Weights of a small GPT-style language model, trained from scratch on English Wikipedia.
Training: a variant of SOAP for these matrices, 5333 steps.
Each number is 128 + 32 x the weight over the matrix's rms, rounded and kept within 0 to 255. Layers, rows and columns count from 0. Numbers have three digits each.

# layer 4 attention query, 256x128, rms 0.274, rows 51-159, columns 0-127
195131150143150191163148164153083124090159202106138157118129117094134126154151151148080148093197148096163209108132153146033197149144092147198141128089124076091124111137118157139108092139134166126124076157132123117151116149145160121137152137114121083150129136075042145201128157159158076169108097093129141096131203125098133156135143118111093142104124137125071112082099136128207167160133
093076117116123135119170162145104113068130120146145141122166104184130126166141124079114175144096181128134161094157165166068144145114152124174164092147186120112066143139138162127141112112099148157089115142110164137124135122201065167130106098132193152152161117049148099093140142094097128092126145150131132094110122130094115151171133170182111142132145180139136076108128185118191154154151
148149147141134150141123139147161138111113216100135143128096102085124126101134118160104115074153143116142176090104088117071212141076148122124167140112168102117126116131094130146118070131108134158129110116141131090128174156121089104100074143133150062104113116123137114113131127133035091107151164114100148133162133107108165162138101082088128141154123161110108107134154143118122134127155
078145137113097097127101176110078149160067155130141156132104142096124153104105128099114092161118082106149130182153139142147126146139117099122147143132110120139125146172124086071125161125101157087100168128132085123089098084122195077104164081119069198180126128059139112142115098125121118155136184120135143158133160112114100146118137114067142089139140094097095107069132078103074154128147
097107065131152152142144170128133098112115115115137142129139165143126120147120105132143162112119142182125158113147131172121099164126132142123162141142170137124139156051180179114132133171158159162100114167121175115143133170103113096066110183126190118151095081113137097129102127138082106111098123155147128177125068077089136142077080146083133113078096096195120110148114099135098128122156
129111122136157156106113131134153134177116122135182101080139150137139163096094130124123164164156116128118116122123095112119089109157128162140150139138126125115148166131149085119125093124111181143116112157125153104126010140058072117123094131107120177143182114145122127183151110128138180113107176118127170080073139115094155121138134140110131162101143171094087095104093159084136162139121
162147171146160140164146132093115186108187137133215113103087106135180105134136162056118148111124114156114137116124128175122173141130145103116185125079154082105141104121098175128139112079105108144102139129112136114100077096149169139107139108144118137069149171152124122119121116116135149156148105120190092031118112192136156109130102141170117123142171154122126128200139143120092112104071
098109159138143167133137154165147092146144185083112092169105130177102150131104127124109123042149136084097152153152166166105166130112171156135126106117145110108140093129108116081113127175091136108122128142142120103114173120234156090137084104132140107137133143084146105130155166177134171185149108118132111129119151093154140128163100076143150122103126174106133155119117111103149123040097
137149164155091120129079146091106131152120103159147144206139131032163167169148100157118157131164089131134161133158095089117128152124113226151151158129107152098191193129108089147163125130137096150115079131127116122116149083151101148181172137129092163091139171114181135093121176126130100117144124095148166133114140127147171119054125081128136191101157092118161106066124156076106088106116
153097139173137164132142089121095148118128083115186144130113126211094131090163078088181130097114125106094090141204107142129168117087170124154182126149113123147096092102121176115159064118179127115164155144097115120144066166108150152132155138100128156152099130111155119137151139120124126117149104170121180107124100149104148145137094142165159148129145098124125127178112156190138168096055
189117122127122136146086112100145125175134109135082182149144100161154165135064198099099167131127118117116184108128139147126089153100109148105112102124132139154084131121122142120108151140104097108145099158136102131120096082186138159144127109132130148120093133130065178109070151156131131115081143149140168179064079154131164130164127138230145081194173108124124113115129129088065167134119
121089095152161115106140131125073081158144141098136077119106186114124098169103148155125139085157143054142139101130132047117160152115153122114138117107104161130148166100182120141120165098151156107138145102093108112117134089168103178159077124142170146135133140117100141144152151074100105147097146152107130096113106139163118107171125110114154170156109104167136101181130124153154165149146
149174169115146118148107127101124150123196164167121152190113149118098180118103124132141120108125143104151158171121144149173097148214088122103135166139135133129070125128100148108077157107178091115149162175136146139145151087107107101144132059148162113150148052140119124133136198085137134172134160155119148137111170090182106185118143153049119187075137087063097114103094149147146105086153
148128126143096114130127164070144181150160104084178147100132096110137095091118123139170148142090101147149139102155169141115125128100103155130142130110120071121108111159088171122172139083120056114158069127126088155090113112115058123126161119120053157087152138164158110099115164126124137186134085133090094116121121160110106067154092117199140188126168129138128134072112140129111126160155
123059060181164155175126107179083184145132198154203090089078069131142137175128088158255127175126154048127092133128165095139130126117147129059135179139035144133159129151151131138141184131090058165114117086149130103130054152119107067143099158074078112125121119153075080152153135088160121081128136129167099146155112110164063089116109109136175118152137095153154135096186112073076094202221
174129148159164119125144170098099124152106088086128133176152126091134107148147117116109150191131133153122108159102129114101116177112129154095214085160074155129136130151101136133179151126155106107115128136099132184157142096161102152173098119148095099142140110144103117151129107132050134113101131097155209115162139141145137086134096147123072103148185147140188094130108080173142139099186
124122138160187153149054097179117074182137120157112102144162084145141110134055122117203068114146112147152120113177226129172137136148162169089150124120171086140139188128111109193143165122125064115117130150157105147197147142155158120160126115082137067093100089109119100125080194102175146102109164229108184107126103079105058103049121154091123135063120111140162215102154103127115126156144
066134132180102067149121146096134147109164106091156092117124119076122135139156105132137130178112135160110088136111155128151091135176100133119104157127100061127118167142108110099085160160077139122107121066107153202091093178101160108132135120130131133081096170119114115125123131090137071163171143117129125154129176105144094127117150119179146100155146133154128097132134066136101100147118
178141142154128131112126186121149068118111182145100128135117087114090096111131151145134106150148116170114164116072159139141148127105139150097136135108156135145127109174175169164190118134119132140134139123088143150156165073126089117167120120108158147117135078119145140170179134095146133049179114160148117115098143158094114152136130172151153136123117083130048121141150134118134115078105
125151141060095144145165100113126174131072023045124151159156178082126173104160137065125091076111137109093178117132137112140111118122108060148167140159154057144158101058169134200144159096117155183098069157130144144176111110047168128157122111111166204184210138169126153121150081139147114093109122140153162163066096179109146102197095063065109104138109181068145080104122138173105142090137
142150150061140099111151095049130102160169094167114165180160162132144128129092141116115137154166138111065107128113060107133109131127212121160164118188147141130136127141114119115131119177140135117152147171201104120155137135142123139121192130126087171198087135121121090158103076211097148148143150098105152149123098087186201141140125143124084118129087122119147141150113168133169163105121
133187118080115189156086155087117089139115073102161141103132073088137146135110152128170132102139097111177168175060140136129137163092158150157118103037109115174103083131136129119119085101183151129174119118111124082128119135021094110137138116110138160168089186135150107138064102128194193158166143162059176088069130118106164105131090127199200095096166082185099141163092142117156056149162
116149145134084149167172102144159128072141131107166109042107130182166054149161132083132140104130130086131182082133132128138149102160115159048222107075138189111159115140151188147129128097118086153086137189111164184130092119172165100157087062093122171115159119096163134113119149093104139167122114129146105079172073161129119146067134154149137162046165056086187091122127099103154054122116
172086141154096125168141155111151085174171088093156186188121083168119160183153138075104145061143121152132160104194164137139092127162129117076154168101093170166136149116133142176093149146162171075172151118150117141045110075102199147169136109073158093116100152106101110116097103139096114119099167185118084160132156128135073172080116131186093178172129175137024066139122144073187149162132
104164127125166100112079132117053117135164153124110120165191075103131163074090146116187119123090157109099165121163152092157152116068122094161161099134150166052151141130130080090229170125100112145173163131131146108151134157115109139100086057086124158135154135187128096162145164166112170162135167182149163085119176151126128138077089183088094160137143174118111095133134129162149158183093
134160164187113101072148094188104168066091120175166168153149137148185147104127135070183113144153111142173113140089132146120156120125170140142118107126132125099157041136139191142124134099167142104147150162143099093123193112118115069109179152109105133161161169096176113159117098132160140141114168131154102180184157146170127102086158101139115114194117145110150156091150113135114057142163
180141136084156187199147131149111052152076129142166073140171171152081077163126124077152198125080088106137087099103097151148102112133159077166146119121197136148115124138147136139118129156128190098119136119168121090174116132099156150155126144174210190096140121096096110149089165102147104108119118131100133093195172141161100108117074177139097231117141118146096113176143154215098122228177
101099135138131119125122082162129070089090140095094104102191160095159094133094114108146050100142143098090120156134148165091193069109116120141138199100153091067132114122100135163058171111103188141108134122132045152170072098143084106109130112141121090135122130114073115091134063190172157161105097142132163184058127090117128053154110139096087126141158073103071110134181115189110158041142
151141075121152096128161100127080171146132133067059158133101148122167094096097149155161111180071170140124123096186164118101127111144084181102094123132097154145110163131109134099155131169148129137180154033049153106112116106136140105134144027150133068167080140113121146086166074080078170137119148149055132149139129028159172066122134144134163119061147134100096152127146161224106118121137
095019077149195184109161166157073170135129131155175121076119117111156101155144095142237122205072154051143107130130166119145115089126154149105130201075158098162130150154146118132092097130103086208137075063161168093117104079066102098101066146155210109095066170129199079143088166116187126056128197149169104111150128170171100077116116109166156136082188101186120183100170106054057134214255
176185092115092106105123157088164090142100065118116125127144187097153160113149131112087125154169142064108135166084148150135150138091106085140138147110165140141125136154146106175100134133116171134128132150139083106122155134141182147112101085112126082119094117073160126143150108132141146144119171124136164118123153126118118132134148144096134121150147124125156140133096165094130123040161
125073092098149136145126175154080203130097178129228104093085084113153155181117083134147160142098132110117090172136171107100152109102137113105164159153063180136148133083080088175133118143133125104114131092119134139121097101073114089100028112130070109130112145102126172129147101088119114112121158105144080127156141156122136135132098134132095117099143110153109120074156138137089109114142
117152105104106153148139136082106133108070122124113091109143073099136131112128102179173091118172111090110149114105162158190095132124122101087131110142160137119142142167117144121111058169158111116086135156090178200123157102102109036144123093149123139129162159121104086135081145129125114148102061080155118117067133035133120168080070078157099129075083198193153096156176129144143103123164
098154133118119130119160099081164114134125089152106167113119156135098115135137137108124135115155172153125119099131136130094180115139160107205130099181145138103130131145126156129166119159154141111134175178122143085150154201080124111115130127078134141110121126142126187161153128107099172127149130088101160131119129143164077081136161121049119127114100108064124164151067129129182125086131
142143205055120139087139172106154071116089138138123127144179140104149096146137234126089124127230116123113165158144163170083110101168105179152121176160117134153094102111136098113193091162159110096137080177140080098105147094131151190135091088159146101186128127140153083103115102110038130167145175150097143153105163119150189106115124155109080148134146115155129123109140142155116128142109
161124146127107114119151122148148139134102128081126123165117134144102136146152077115064068162153159153177108117141120153112156067206128125139152157132085118091086130103105165085172144164141156169099152117121122168140184163104065085187102105134171149151120100132141180146142130124106090183115120193171135121139150102142135119194170164129062236090101139144148136148128123141089126139066
112126113120073121125120114112143146153155175161119090084137147135149158087064124123175101093157141117041152086089108107151135151119117109140191101140139105123138135119083079141094137142110132150138096142171099125159094130159136094100115110100101111124111113109126110108138066191120143111129130108131128140131123113107159184143057140120088117148097149110118122104141137120128098143132
125096079121096090211217110088053187083055107127155085135110099130099110048113081106120085117124113099116058117155104144131165132062199103101142125080124085147074119152148143108163140208134083099066133128160135164097135105118084088141017091081111151127137074163183160163080112109127178102112121066107053178117102104075185130075091162074113189144126107127122124112154063149070146086126
152164179112164108110163124072079118123140105130121160118101107071175170149185103175105232130156169088089083153118165156152142108112116115179165142188128152113103106085184179077161137083112121165121161120129051119122092138170115084142118116133138217102161122150107109125082138099175000153137143162173124145148141148180178090119118084038180076140133150126139138212104066149156156086109
146127213110082170151146140096137110083148144117129126170153129153157118091101116082081107152110044116142134117152091131168141127145111105127125131121102169092147086134167094143090161188134087084139083133130120091136133138194121131107207161095094080102152101120173101144110111088128122072147094132141185104136101118088125149172084118184098128093145178193126148092107118178105109105172
096131129109118138115156171095155146137171065120104075093147203117122110107125147090126069070117113198109138137090131092086249081103193153115096124112110213071101188109119139152135109145141135102153094134162104150162107118090093126154147163050119132141140106179101159125095178102168153144081105110084112125147083144110117121116138046152189148149132136059136171118173134111175158210124
097144136126130095168141137118113059053156103079126100099194146152110165138144171145038187143171096110156111126146142152151087127130085135162159154135151100105155176089100185136159150154101102174084076111103072090198108113118132130154191139175170084146219133149108136092166082091173100163068099069119137120091174131111130069116114156173128106164156124136061114108108190091099136157100
069137090146083105091114161093205129194128121086102157106042141161136153117119181158139133140107125099132117140195106213175083145130138103064120126077145098171164165112105158137146137193073134165121128107171144078141113141152085079126115117139084162199106128143190137151118123136171093135113152175157130173114120111151103084068105149088158125136045104095142154089145133091128152085167
100098124148117104126121145146085127096100081143113119098065158113109141148090127081079109124027144118107160147092098157153136190127163095061102102174161134050104100155129166109137018151118146251148026090094122112136163114112094148132144133194110109087109111142124118111093062154149150129154068127086164136088147168138144150089131117076098122105136075202127148189173136074146100124184
115185085149197147070165130190126176171156119137164096101123206097136104100113146126101077114113081152045165160166099089156081121136137132155136101207140060110154172141136127142124144146136045090147099124146098071140106157144098156121083172114144097122113179133135101138152135110120131101187162105134144144086108100128097075136166125122105157153119142146146119164111180110093068166160
126122112108146141120173145153108112159162129133136112107185127159090090104119161135128092129135120118126164068119129158184161088075149130125117121112122137112159124145158114117142158111058084145096180105125111108151201102124144154177105092139132161126123138117144110103142140142078154113164102114136131069150132168101066092130143120160171140102168182145108145158100112101118139128112
101118124163095132087124137125126128173109136124116150137100147136189156121125118120128125101132097123151130108126152123164107156104142172128141103072087136144166136157128127151088146132098195129144119148149096103134145133146166136109136137117092115075118122081147082103104150076086104137125141133139101184120123126122086130126131117140146099131112140105132084111189162118121129127110
120128131155149098139151136150107087167107110098064112145112146133132147192110141111169107114156137143116130134155101135121114102096132151084124071107159146135201061138145183135161114135106122103122131104133171099125127129114134118093093101102111144119154136179087143085078141076153158117113082148140095144086107113137127152127138130150119123194142130092119122083167184083168145125135
095110118124140148145124098133111121119100119189136109173166118077100116153119103118162105158123146079150111130152169089131088089159103160114098131124138092137068160099093054121133176135153139151169190174178170092144186097137142075123094137121108154146092202079162131116085111162150167121124117160134109132083117147144144229119189131054104150078134119175118112116109116107097088145085
147151113089143113065164110146115121140086136160091133171106150160095151161129149127125113107139145127103086152110129095194124139152080121151142100139181108113134116144076193123104175115169109091143146141181122151122114146111112118115175157113102114082071156148158146094160127104102104079127163084073124179120089109146153146124120099092113133130119074101071146077141115132192171134146
154122150126128181107112125110097160129167081091130125125205144137107130137139163130150148116155108145162127122180165119074163120117134126136150143189160126140074120096109100115157125110151094082123093109145134145076110086128113165162133132132133129164082086091161188141133087144132141110161149140142126094085106111192089173169134139082074114137082141114168103160103111105112127104128
104164129178092120127090137072130135152170105129177118103163086127157103148113129113070102063096131164133104107139100103129080126073140100140105133141114102119158087159129132147091078125147147102103117075125118128095097141087154165083169110158155109100119121170090132128144106103109126157146148088135121194117164117079136108160103156085131119117084100123146152113134123138125143132113
138151126137156129129126116164136158135150094116158164169163102082074112056138101094111064086094170141110062179118075126076103148148185133133132133126066165158132109149143126084138109073138129143158130126108154089132157061129125122109107191139064137131107098078110096145122083066112113183152088132094097116084151090174095138127132123132188159117111143131103115145164107147135116137113
155103157140151159121190144106145145098093125114153102109131127076128115127118099117172140115156127136109111057119079155116100132170204125094173164114101103167150164145153105159124101113118142174152112132103100150104122132129091062194152102121166150179189105167146072156175163097151153119115161093131100146140146148157129138126100107151187197118145111167099142133100075152136120154155
149132116116117084119119115153164158104163066109155123099104110120142077207165093120123129079158129127119132181108184081118131167076164131129125120166128098147136156144122194198095087136103158146142074122137137091097155131122180146184171095105116061135110108160119119136136139094133128122118139165097130115112091159105131097156088175128164087127154093145127116133129118087058093137159
179148173113055066089103132094126109154089103128108181113131086133122113156121118129107077126054150194129086125134159181150153121109130069085124109142115160182083151123131066125136145137138123095132146121116128102126141132199174120083159202154093139183165125158143092125125106143174108116131081138088130207140076122094161209107126079097206098169173151058112174097123103083069176102076
163137107101138115154169165113134070110123113113165140139217106138156139092164090141076149162125135145129087129161106131111151135149111203138119196154115116136100154083112132173124140159135109110090144137135089094104148190158143174170157086081159139076168115054130149124124190100110177189093134180115160180119169093150092120119151133138134122109133152154133156129101100144161124078107
186135097140166030131114077139114132158184117132167144109071172154140183097102065138106042125143110147122126095158121101142090146125139106126131087120141136192130112176191123077152173209134103100189095150158123197127104090188172135148098039130075130101177096178143169123161158126203123128081090048163103148172148099110126167150091123179131096178099085133165169103187108136120113135127
152178166130117124067095176189059176117123099153110087088139110102100124140142110138094096133074123128131137100100127160164136121158139122092102151116099137092137165110120095176054167159147120126156131160146126091149154111109119155182102139118165156104105120163145165075150187095154154083117197154093120173075119150118102134115180088210129148127104065112165079105193086089140110150147
154121135130110104137151083058143206132095155148140121167164135172122173155114113107113117114122121107164110116141119161119104105087102111104116127089095109066129110112145146099143107140154130081102084112152132146089165077090119073091137112208140086083170075096107091085186109162120196170095122129117096129122156128079159043123128129102138146135093093141103037097111168142157141107061
071122099090135171085173119160060144105133128190135145181144128122186131104167116138162131145136113126144085141112185137139131112183138134169098124136099093127145169090193154133107172111085143136085143165135101200094072094120115136119177194157131143110151095167129130163114115153100116118139137118161166097145130166136142132146077107158108145222214172090077142072126146193121094147084
159128096134173124153112110165135124137138122144137115094133169106087074161128117112161129122118136099135126183119110073145156131116142079120136142087146140125096111098147108160132146135092140125157152080101153112148136091125104140119104130146106103164097156134113201132135074159154170107119129118103115106155179144108152112160152134163091101094119160158146126168160106121131123125116
147118087107156169106127107095159120134154104119134133093187140130125117123117191144103091142112127075107124187109143145149138084151140098132156113145152108113089094149134142111156166157133170183127152098099126105110126085139114115181105113126127158150094122133090191132136118096128153104108136140118166097178131119115122156130141099133154135173168186071120130139112134139131155123081
117122109115132172118147119156132136145144176132159170145105144122153093141142160190126090125067114137119101084159174163081106121162118101142118099085176112136110141142136086110163148147143108111196147083165208111132117116157155092117129136127145160108167116148140144133098111125081156119141108118094115115160096118135125195200105132130131120114167135109057103124146144117147099112122
109137117122115134126140108138131101146161062117096076145178107143138136140113148152149129111153121146102107142106130163151108200084138151134131171153132091123117066108128142168089154111092114150086108140102056113158133108109143135171111128151162127134137121134139086136164145141192104149156132108191146133168111119134106090140081126110164176105114139153162137150069139144124136126152
160123150120134117155114130184144150121132134116159148139136179159137082180136128137171195184086149088133153091125166160148112091099149125128143086093127141149144129118165138168117102139126110151092155146121159177132121130133125163148131142123155184111144142137135105148127062143107109071133100168117124089085113156129075134129135109132117102166149110139107156186138078123095140095170
102096125163147114093112117098135145110135179131094144222070103161104124128153149148124051100140097179123163094168124161129184135184201160131130158092087099106103150144107101122131152114108109147101094129124142143121188137076152150091143205135113075138109121083146118116104125139135091150118164124121138151116112091122154157141124089159092152094163140133123172093113095128085128099115
149106078132106125080148104132082083156070154101120132105160095081161132084137074137044123113141140128129087094125109104133130115092088115123105085087077115131181170122086148115124162085153154148153100070119085121137148128138105144069092052164068121104173182095153111145144116085074166117086121126097094074161108118120108123163170067094134115143154186130055159143155167120129111137102
116099138111087126147098151123111198149150110114140187108172145093148124079111145149135130144112105102156140109150119180079187105159061081092128142081097129110064159166170119059096133096119163144174137138101144120071164106095146086159112115118096106089097117134145103093137139172177097142128118133158166093117130186112156116133174147085161175072168151174177136119125191141066139106096
111096130122088118159146098139146137124163045136136151164091124105114143127099144091110125133102124093141142126121160119155139150117160107096148141141102134109112118102181142180057136106117157135153111079100141139124094149061101184108059134125082105124122108147056141065183073129027152158145095036082095162110094144162113067079148118151110103084113169139158072132157182131136175138126
156138120121165079181122158107115147159142110188183145134188162149041135173159141108119121117120172098114075100154136081115093178182084095136169109073162138122139136156140106069045229079140123111148123157095184132145149077113120148173106148165127164179125157143051167088154108076067084117103095105105093110168066173124061128132096110116066167149083168189113126164145176104114155146060
126110111093118157181147079162139118161111179186169078141132046129144145088197133073141187157110133167111120131111115115190071204128165097140156152143150134095145152124114146112148132096127170118145067145136121134166153099145073142156077200163133126105160136105107133107084070135148129138088153150161117112076114111095089150105163134168143109112176095113134146163128157135171100135062
124118034150096112169118133112095082109194162158118168098138091112164163166120152156146146197170148147111140105099144159143095114108069151159107171138158147061120093103132197113129198150144200200157099180153151079120159087094126117135136100169191188081143174170136092130142147163098144160020120167106082117123092121109125139154119177113115126143143087147121118143084156063146124183176
138117196119108159113144121130137065097157129134151094062103135138145107150123138057130133106093186126129130036159174151124145142133067111124162102118165176134120081153185109178189140132130100103088101096023120212140119099094180174122100155149166108125162095124084101146126144107116091182115129186146192034180179193118146083161112164079090168118176113107144044149124184129154123194210
161136143159165147105173144116117111126165117101124132121173114103122140141144091133071167139145109140182149095095092119108117166105125118114178126115147136114147113152137122121158083087125108182116125112164102083123101122177175201140197129206169091157202171149081124123137115103151149140069079121144120150137110127195103116117130080176129110166148170120117108138193110142157132139131
149154098100072137151185144117166103081117093144141027145132188126138080182126086212121160102128201065124176128118043157160116109151098151172119176139085070115152221095160177133129105127178113143177110170168088184181192155097143113097135184137138088166102148104138068123180071140134099161132158119120148157193129077080115135158157129136138142113089133115059114075108116085087182139189
150162120130135119139174162099099132108182119097145152152154046144151137172056139104125104140151116144145107101142092161099138093115094059109111088137153097126053121100084183109168135159170168094139167151120167227090118100046121102042141107127123076136094151131107118132118108111095091133130118132116117084146136183079133151108151146140114119149124161130074126144123144099143102120030
138159169147023112175117196158069185180139210153099040118068101117162014073168128121080156108150087059174133087126197099146135165204149139158178150019109164098151127166121045108160132106075097132194110123085094109113170065172076172198167130063146173064067124189178189057107148072182183085159074110144030223164198142105170127137203101182080197135177144159103124174150166183078095130155
131122111121128110103130106164143113120102153109121086124066131131108067103139135111160137125106067092113101123189121087153168142148146087078126108082131129161119152120070121114136111077130144082137121102143159168119129181101100136166101129132151077145157125199081174162148164111158104139155120131129083154136122150090090134144134098131104095146120131138171135094134059140115134137156
111098112163125151131118187065101188119149144153178121077148096137122093131127109108133096132111181131141138123141174138158141113083089129145114108128092139131100148153120091154173156154120151107142157125146091086110128112165137103129099097129143164059166128156126222095134091188167146096119125161116088164145124095167149052115120060069074170109128116143091157099153161092134066142163
106190057188115154165130129181149174118147147137135062140103076133110141106156083192136119118138128071153193134153141122159080123153128151096155145115127149145123106185121100156087101128143086137117143184099080140106083095137080117155143128082183179121140132090151070081111127127135077105144093101109169112104123147168093126150150142151128116109015144137150136055137191115080181168140
107120101108100167131106174149186183135135153097119165102130179126141141091142119136110136142116101112137141118130151070163103161059188206075139169128088151181093097144153107135144063103116121133139127117111119142093081126146093132121078083164148169098075138116137140134146137147116109150118073132153092132130138204124152100089148116176109154107117081115139125130088169099092145158109
177174182130127132124134106088150083139126120141134086122115103098079155096152132127088093155105128132120166125105129133079100124083120106110140161105161142089148130068173072111091133152108154127100131113156116129097168093125165120177142157073093177115081124118092159141084107128131119171102142140123109122067130132115030132125166123126141064127076121186114107070136152130076112100096
117091149114155118162142138125052170117079165135147120068133109175143099150136128151133158094144126116187160107197116116158103119129115096112129152117072146132153150142114111135156130098131157169118136146138054111119078140190110115112150122089157126115194059160119172089120149080157142091131140102090047089140141169145127153103104141122148100129154118184153115086142079106124118124100
066137112202110134127120106114111173116116156161163096136048089125154158100140113165072101105146114112161154085139163138079161141096151140127097107146163170090164144142150132102148139155120135136120045162117147203134171105125127071147085114142120151144088169125123166136128096135126128139170127139115125110112160085152146175192096088152087091182124163111087109111111156072110128154101
114167104146072105118136184150133157189088164141091154079083142131098089105123148142143128130160145122160090076173084104138125129169069104163158056047051014149140149134103110127098160104084043149135087134101128147079122111124156148107146137129148172076115096130140129127111120142095122098130093158147072149135160155069062188184164072116088142152183168146139045130161110195152175175209
169217127124143115132105166164170148082087113110116109121155117056082124167062166140106099127128095121130113120151120125136132130109155086115086097179167096108155113162173071062112171125176080101132206104148085105127145168129097210139138076122161142127157173117153123124126129121070162109101117058108095071050166130104166129140103165100131111174119091105154116173135114092141174161171
069095169120116156070180085130169106092133088167017136155106131147086126119081108126102123164166198143145154117097167182101154094104038183171129125184131079082122072105116125114130104073098154114084204109134127114119118135137069138099054087094122103078155143142147125072145105094132148147170156123066107144132130115185082118201147112118184105177126077118132105094140161118138120118151
184098144085206148114170146126172105193088175171096118101173079122151145145162106143118088118151075150135119143141133085112135092114130077148153097122098074144144080131192169141164119102179065140136189214113168086183136133063089097147113123067111073121215100042119128125146117115177153105160158162102132121169118156137151102087110129165132061200193101126102083186174165177148054142135
122090013122148121155125081084112079119108166152104120144137171072176120125076126087129069120133148141125122102148217191246144091149146124132103117104147132161164129103131171169191159104178174145162095092146154140080136136093106134130128156165152184151105167128142171178107149142172144141080207155131143082143126168166080080083111158072141135125143108094111082162110122100146159162140
062141141179147124124116134182156138147056175103083130062127086121115147159118127164171089095111118122157124142194022129181182170056097119118087177164100126112136158151117109187158102159148129120123172111217148150117130137173135153110105127117090123149114105087087094093105081179113132172066167142064144071119106167116129088182114101174058168171142108106163148163109094114121126123136
068121077144100099155152166096142118108104106142063148094110168144168144155095066152127114137145101150085123156132199101098155143129188069123108149109150141112127124152147160096136170131171134163146109142138118170103124109125191173157186112100106117057087120219145159061140203144117090139107142123075098187125154120133109176129125054086115128082135150100084098104139147173081108068195
169147157146142127119094155135169143185135063125141203158194104132186169121083199135125127130066126200069141126096130165122095140110097105181118121075130138128137161152138169078150138133168118139110117160114156123163116121164142115131082169131138122157128139078158121108255087156140136042126164163105138052072120172092078114161096121151135101094124166054116128128189113122116120146205
145096143129140149124117132128172070114120116137127146143104139090123136129116162139109130147097134151097141177129127134132122122163119122109163100143126120140111135108113111118104109139158116133118102126120114132112128172126128127116105115140126123163098129139123144130123141133122120124107130090111123114140133129092140161119137146086168094161126164138110124172146146095143113102128
138195150134129133173155183138159118168096194066100082125106151149121082082159122163125082137102134125119152082146115136117136215157135147131113191095200098124156138123129066139155130116101109161105149098157136114151165152130155120171152128109116160101108095169126137199157125059111092098125145071148098155089196151132136152086153117163071123120154153137098103121122127140072091096146
133153157144119105082195045183133099114156149136155173127180104145155163092139163133171134134137094108109132121102145208137111143056110127139103136138160045116157116097157108143078165168126129137070183184136113134151160146146098137158146126128139110129117142091122142100152124204126125181116051195138189130089137106095061078108156161133133111122135092128186139093115165156125158137104
105111107107149077102119129112139103070129074132127173138164146091116142128156153203150149098111090099089153188103195096166137156155143125178133127167185158160099098147110134063150047115197094111134086140131154133080135080111101105128175198153149112164119115089118115136110108105097166143109099115090202156156142132120124132139123161099161119122143120192152145122093141117122105145140
131089084169130141126103180121112172106074115138131138098119163127154104157151114108134120098137066128188128150141182168182122164160138132088142090162108115118112152139089135109169146106123075094146149113076100141174113102094120141170165165159159114139136121114098097156116127108163107131120133123143099170173120174132163128106140160141143124113167167146192138103108136171069143165147
078117189118072133156138052127096132088139154168128078118160116084134110087115143157134145109103170091219140111098118080086154161172113159167142159089134083133079126116096167119115172086132172182069161058130123162165140204118081104118080089127120171094113110150113149058138157123139150112177093143083163135056162151102121097121054073094089132138094106173117092153094105093089111176068
078162194163108122087146131102176144083112162124177134077115139144156134089135083130187134136123097134126063101143090106149133124081163087129136093203109098134133072178134095093155152114182119088128066124097173145182175155147089162131193133128106156152112110120157142142127154165166092177103158175124118114104112113110157144116127141108140126130169118159105102089163113084155161095139
171129165146145092159118126197124096167100120119133077143139087145136144103119160180131170061186106184140093164116146096164136145098170198127115120069147147142121148178116140094103166105065073152111102121060076137100154134083132124109120124051140099138113145099096191089113125106142153109093091170080167131161114120123134111180101245118121147120219186190128166151077081102128154073165
117161081086152136153132151140131154142072135173126173133073094165121072167125153192102152110105157141150182117161131092107132103129116103132153182092122169148179113089099142145090068159166176162130067155169067160108149129143151164103099128096147149120114115128118142175097085123111157119102126083105086082117179132138161135124129082104078124148094147095134121130104118110116125147106
177188120127100057136117130170095132123116149132139126114144129155116110127150146146151141162123093094134180045140164080103101170142145172140106139137112187092051144072103088144137126118168171125156160110108140113190101130158112148109123055106174084060060111126116180117160144101159151123112188087134099182156097107135173163125109123164131133142101174107146150118138156111072200107168
126105220073160060160155150167176177126102122111111140117186098176161118155177170122108188173155151116180085119120102169188144130161144176105176127171181116145091105102119104131121086159096081156086138172129115145103138130054165151205148111125066112121142121145090162155131180083169144096048205134185160142160168091126143128150147110122163110103120088091104086142086093100147146128116
127126166115159153098138124120108089155195163119134128132101086194186189080157121146046137175130118186132185087090153100108203140121126112156134129098179101067139120110117131152035161111183144120147105108177139169177149119098090131083111137095176123120172144131109130156048140119112161128122160133141150107140115102134191188135060118080144188151147176131126159082127173137175112104172
174128112126124141114146103123222147088087175178178095094083143138111128155130135177083107178140185135123119116161144155122131162113152081191125180109131174106145089115099111098135114127082132114117143107067142092110040094123123125110113093195149117154126097168175240161131159138099105196094108115107086123107068169072144111144098069112092197117154129215115132089114125110162174128103
155103139076069106138151134096123171105104145176097116155194067165082149118090040106109110176163166113123124124108112177124077122089113149033125146179106135119091082161076127119104121116121087200167154090078187145122167124067183121135166120127149097174119140110125076126156130194146148100108085071159095158110076141167082108082094100119103095177066174093126134107180123120067140167142
125125118069191108127125133104201060177124085162125102214135178148175097136180118130168145128169126107144134164159130112096118161212123136153054159147193138134173075095112110142094095146083143162155164131172086135077161154175015105118127077104147108158129167136107083166198157176137079072138118177124123091106062124112103121111105163153110158076160159127143134081130081099151068117109
114115069104181055160150098114184112085060135120162103155119188166165134153139161104156090121062151141142122200092142152047132125077190132127099152167094164134148176120122094122124165170120091116027082209211153094126108080122162146166163144120163131177128143091082092147124148174111094157152069107117153069173054064157106112175039114094150060111102110109163131132141181169097141118069